{
  "n_head": 6,
  "vocab_size": 2048,
  "norm_place": "pre",
  "init_std_down": 0.00484,
  "grad_clip": 0.5,
  "schedule": "wsd",
  "decay_shape": "linear",
  "doc_mask": true
}
Each number is 128 + 24 x the weight over its row's rms, rounded and kept within 0 to 255. Layers, rows and columns count from 0. The size above them is the row's rms in percent of the matrix's.

# layer 7 attention query, 192x96, rms 0.164, rows 138-191, columns 48-95
size [100 119 113  95 118  90  92 112 122 106 113 133 134  99 117 111 122 102 127 101  99 103 115  76  94 107  72  83 111  77  71  86  89  69 112 110  86 119  86  75  73  76  80  99  82  62  78  86  95  66  88  74  68  73]
[[150 121 128 152  91 131 142 124 110 120 106 162 154 188 142 132 134 131 162 122 108 145 113 122 166 108 133 134 116  95 170 141 143 126 113  93 117 116 109 133 130 138 124 139 112 141 106  97]
 [167 136 127 121 111 115 142 130 126 155  80  99 176 149 159 128 143 142 145  91 101 168 140  94 131 134 120 142 140  98 144  81 127 130  56 159 156 122 120 155 153 146 153 143  96 158 127  86]
 [113 139 136  98 125 168 156 104  77  67  87 122  91 103 138 171 101 148 105 117  90 110 144 102 151 114 152 144 154 135 125 123 113 138  98 145 148 154 139  98 124  95 135 171 116 145 162 156]
 [ 99 140  99  80 103 109 122  98 102 105 133 176 128 120 143 118 128 164 100 114 123 120 120 159 115 119 157 123 155 145 123 116 145 126 111  92 109 158 135 140 102 140 153 120 154 152  76 115]
 [102 144  91 107 121 125 146 148 122 132 125 143 110 132  93 148 100 119 130 146 118  85 134 119  98 135 117 106 154 105  98 131  98  73 157 129  80 133 130 126 133 161 122 160 143 115 143 152]
 [142 133 125 204 157 100 110 162 141 161 134 114 144 187 131  93 142  89 140 131 139 127 113 127 147  98 114  93 116 126 177 113 122 119 172 133 119  88 120 133 152 137  98 106  91 116 151 143]
 [ 63 104 108 106  92 112 169 156 155  85 116 158  61 116 131 158 160 133 129 140 136 129 133 152 145 123 158 146 143 142 137 122 149 142 115 126 131 156 112 165 143 110 125 129 114 128 152 160]
 [155 163 122 171 202 121 116 121 137 141  96  88 142 150 146 107 153 101 100  88 112 138 133 123 116 112 119  93 132 133 143 143 134 155 113 170 121 105 150 141 152 133 122  86  64 125 144 154]
 [135 101 110 130 124 131 143 108 125 141 102 108 161 149 106 137 114 113 184 135 120 171 158  92 158 154 137 159 106 132 157  97 178 116 162 159 123 145  93 104 139 134 141 163 113 133 148  85]
 [ 97 150 157 119 144 148 116 113 116 135 115 150  64 137 133 151 130 123 123 120 114 133 125 172 156 129 159 122 211 139 138 144 160 119 157 124 104 148  90 104 141 109 103  93 141 162 128 116]
 [163 121 129  71 105 129 119 115  85 130 138 152 168 120 109 168 123 147 153 116 122 156 175 112 111 147 129 159 124 131 148 131 144 117  73 104 139 141 132 127 117 114 142 147 184 125  74  92]
 [124 127 124 144 119 140 114 135 139 155 141 107  93 110 160 111 126 141  95 159 131 115  78 174 103 116 128  79 152 131 141 145 114 134 110 131 142 100 137 130 141 105 128 100 132 120  94 127]
 [129  88 125  83 144 152 118 144 155 136 184 126 144 115 110 111 148 147  95 126 175 143 141 113 123 164 133 122 154 160 154 141 121 124 112 111 154 114 115 110 138 121 133 102 197 102  65 126]
 [130  95 122 101 101 134 150 132 108 144  80 142  97 161 134 167 132 135 151 160 122 168 135 123 146 141 149  67 159 109 144 135 150 106 104 159 190 145 100 170 134 108 103 110 133 117 118 108]
 [141 105 141 111  91 161 126 121 113 119  87 131 146 136 151 200  83 158 135 143 119 153 127  95 158 132 129 135 177 106 111  78  88 105  83 162 141 133 127  87 131 115 124 154 132 134 164 124]
 [138 144 134 165 141 124 103 156 120 159 161 141 109 136 111 116 128 111 126 157 154  92 111 146  91 117 117  84 155 133 146 168 132  84 215 108 121 140 121 119 145 119 104  95 162 109 109 134]
 [157 152  95 103 156  70 119 138 153 123 120 165 176 154 128 111 157 120 127 129 132 127 132 129 110 137 116 109 132 144 141 120 151 134 130 144 107 110  96 147 126 138 152 151 143 123 106 145]
 [171 157 132 158 167 140  93 107 113 147 177 106 144 116  99 120  97 118 137 132 112 109 133 141  81 137 105 149 108 108 131 135 147 138 207 122 100 133 151 106 111 111 126 116 142 121 128 102]
 [179 148 149 164 148 152 120 134 139 143 115  76 130 111 147 122  79 132 121 133  93 139 119 157  72 124 101 118 128 115 133 119 108 142 107 158 137 100 146 109 141 108 143 120  92  93 146  84]
 [140 141 137 170 125 100  96 163 162 168 147 107 165 145 123 129 156  93 154 104 121 148 118 183  80 112 102 114 152  97 123 166 129 138 153  97 119 110 103 112 143 132 132 112 140 123  98 100]
 [132 138 158 152  95 128 140 177 113 120 116 129 161 112  89 175  94 150 137 120 125 165 180 115 135 128 127 114  77 109  87 162  82  64 109 110 156 135 154 110 130 132 117 129 100 155 147 133]
 [130 136 115 167 141 124 106 158 126 153 199 147 156 134 103 121 116  86 145 139 128 116 127 154 120 118 113 112 116 115  96 139 103 118 179  93 114 128 163  71 111 164  78 126 148 135 111 146]
 [137 114 158 137 116 140 104 151 143 107 107 110 107 103 137 176 115 152 103 150 142  95 149 144  94 170 115 137 129 125  83 150 105  93 114 143 153 123 156  67 160  96 128  94 129 100 132 100]
 [122 110 111  96 127 129  93 112 139 137 101 118 144 149 117 112 142 153 116 142 132 190 124 106  73 118 119  61 141 134 118 126 120 136  84 135 111 101 109 146 160 140 123 121 133 107 122 120]
 [158 130 145 125 139 131 139 129 111 117 106 119  86 107 112 152 113 121 123 117 130 106 128 150 120 156 106 112 130 121  57 140 110 100 144 128 143 132 170  87 133 136 161 112 135 109 132 136]
 [170 123 125 119  94 151 112 125 133 113 104 124 131 128 111 184 145 164 126 143 146 144 144 121  89 143 120 124 121 126 107 129 102 103  97 124 148 112 139  98 164 130 112 134 136 119 144  87]
 [109 129 101 126 117 114 142 128 124 145 150 152 184 149 147  78 104 148 124 116  94 129  95  94 136 106 146 142 120 142 181 112 150 160 123 124  91 139 105 183  78 150  79 142 116 149 112 124]
 [144 145 107 126 146 105 134 146 125 123 149 145 147 155 118 131 127 153 100 152 111 131 146 105 133 106 127  98 125 177 129 129 157 115 131 116 136 121  94 160 113 113 130 134 120 139 126 103]
 [133 119  80 115 132 122 120 111 124 165 135 127 161 166  92 121 115 125 157 125 114 161 119  75 120 100 148 158 144 125 166 112 124 142 142 111  93 141  92 154 122 149 111 156 141 136 132 146]
 [101 116 139 149 127 101 125 124 139 138 172 135 158 144 149  73 180 132  79 144 111  92 128 134  96  90 163 109 131 124 148 152 154 168 111 130 151 120 115 167 134 106 142 131 114 180 117 127]
 [134 162 116 108 155 110 109 155 138 136 138 127 154 104 141 113  90 130 135 127 148 147 144 135 139 187  77 156 128 149 127 116 160  91 112 124 128  95  76 122 108 152 116 133 112  85 127 113]
 [ 89 120 127 136 151 109 122 160 157 135 178 139 131 111 123  99 101 117 107 129 103 156 115 172 141 154 103 107 122 151 129 130 137 154 152 132 133 123 114 156  89 133 124  89 138  98 103 151]
 [107 105  61 139 120 124 125 101 122 131 130 119 141 148 112 131  97 136 134 131 123 149  99  78 154  77 139 143 127 134 170 103 126 123 143 123  76 160 112 144 111 149 116 165 133 109 140 122]
 [134 137 165 154 117 156  78 125 145  95 127  98 140 120 147 163 126 155  83 159 131 105 158  92 103 113 119 177 118 121 129 129 110 109  94 135 132 136 141  65 150 100 143 125 125  98 139  87]
 [179 120 175 119 111 161 130 130 102 123 108 129 146 148  97 176 151 146 154 158 117 133 151  92  94 134 119 160 116 123 103 132 108 105  69 121 154 145 113  97 174 118 108 150 125 129 135 107]
 [156 146 167 125 137 165 101 148 123 106 122 118 128 100 130 163 142 158 128 139 125 113 153 162 118 160 112 144 149 123  92 123 106  90 125 128 139 106 146  95 160 139 138 112 141 123 136  88]
 [167 163 164 113 150 131 187 124 102 142 145 137  88 138 107 142 112 136 125 103 118 153 104 172 132 145  93 122 135 134  87 158 118 123 132 131 151 105 115 138 137 167 110 126 135 170 119 124]
 [ 95 132 113 128 132 108 133 107 128 142 130 141 174 151 157  75 126 130 130 110 105 135 101  99 142  86 162 116 118 129 175 125 140 182 120 123 104 156 103 181 107 127 129 137 104 136 126 153]
 [126 134 136 136 151 147 150 111 114 148 148 103 124 136 101 106 126  76 135 128 128 140 104 115 155 101 125 171 169 117 153 128 154 118 157 141  90 120  87 125  94 160 145 158 145 145 144 154]
 [101 153 158 151 131 119 116 148 130 122 127 149 119 111 175 107 143 112 144 123 142  75 132 157 132 124 167 113 124  95 115 154 128 154 158 122 152 132 180 132 141 107 143  86 107 148 133 130]
 [143 108 130 107  99 135 121 109 121 122 130 102 129 167 115 124 121 124  82 137 138 135 166  84 106 117 136 149 109 129 127 119 137  99  87 144 126 129 126 134 156 128 103 160 123 141 125 105]
 [106 159 160 109 161 148 137 132 119 154 158 140 168 147 162  87 154 144 130 152  76 112 150 116 116 132 132 162 175 137 138 108 166 116 110 120 138 141  85 136 130 124 131 169 102 145 129 122]
 [137 108 119 111 109 153 118 147 145  90 129 126 120 145  92 180 110 166 100 153 125 152 165  78  97 116 120 142 105 156 111 102 118 127  95 125 120 116 127  76 138 146 117 159 135 109 155  90]
 [ 96 128 130 154 139 108 115 140 145 165 163 112 131 121 130  56 148 104 122 143 111 122  94 161 108 111 139  90 159 118 138 149 109 149 142 140 127 138 104 143 125 123 139  77 127 123 103 152]
 [ 89 113 182 133 149 107 102 123 129 149 154 120 158 131 136  64 167 118 116 137 113 127 124 134 119  87 154 132 107 132 142 152 137 171 131 107 120 169 101 162 136 109 146 124 143 141 113 169]
 [135  94 200 131 128 167 134 130 104 123 141 100 134 140  93 109 146 131 111 168  88  96 146  97  94  86 136 163 145 112 112 154 122 134  94 133 144 142 129  68 135 125 172 163 126 147 131 112]
 [158 120 126 133  83 128 130 128 118 137 144 118 135 171 111 165 153 149 136 141 123 141 143  84 101  99 130 133 127 140 154 124 142 130  73 118 117 115  90 102 141 126  95 177 121 159 146 108]
 [133 130 156 114 145  93 139 110 106 143 139 151 179 142 160  84 138 117 136 117  84 131 105 135 156 125 137 110 134 135 137 129 141 163 130 118 150 165  82 177 117 132 142 139 105 159 100 149]
 [146 153  89 118 109 125  97 107 117 120 132 135 163 144 122 116 179 128  89 108 164 107 145 108 126  87 124 138 130 126 140 136 131 135 105 132 109 110 112 143 142 144 117 159 128 171 149  97]
 [127 130 101  96 126 126 119 145 143 135 125 150 115 121 125 138 103 154 130  97 132 184 128 168 127 175 116  66 108 125  82 135 101 139 125 132 154  96 167 162 130 146 106  85 121 102  97 120]
 [127 111 126 153 121 105 100 137 162 148 165 105 126 133 144  98 138 112 117 145 133 132 109 179  80 135 132  73 132  97 128 181  99 122 154 147 167 104 151 154 145 114 137  79 127 139  93 128]
 [ 76 122 117 104 115  96 108 142 137 138 147 124 197  92 179  68 127 148 109 120 126 125 127 163 127 139  76  63 115 108 141 139 141 114 132 127 146 112 137 138  98 115 142 112  99 113 110 132]
 [152  86 100 134 119 113 122 128 132 101  83 115 132 107 109 173 102 152 140 127 139 127 136 109 123 144  86  95 119 101 119 145 130 100 138 130 125 127 145  86 104 113 167 139 138  65 141 118]
 [ 88 133  84 122 165 107 156 141 139 141 132 143 105 113 160 105 133 173 142 115 111 111 103 166 122 120 129 111 148 156 141 120 145 148 174 141 132 124 137 163 100 114 113 128 130 121 139 145]]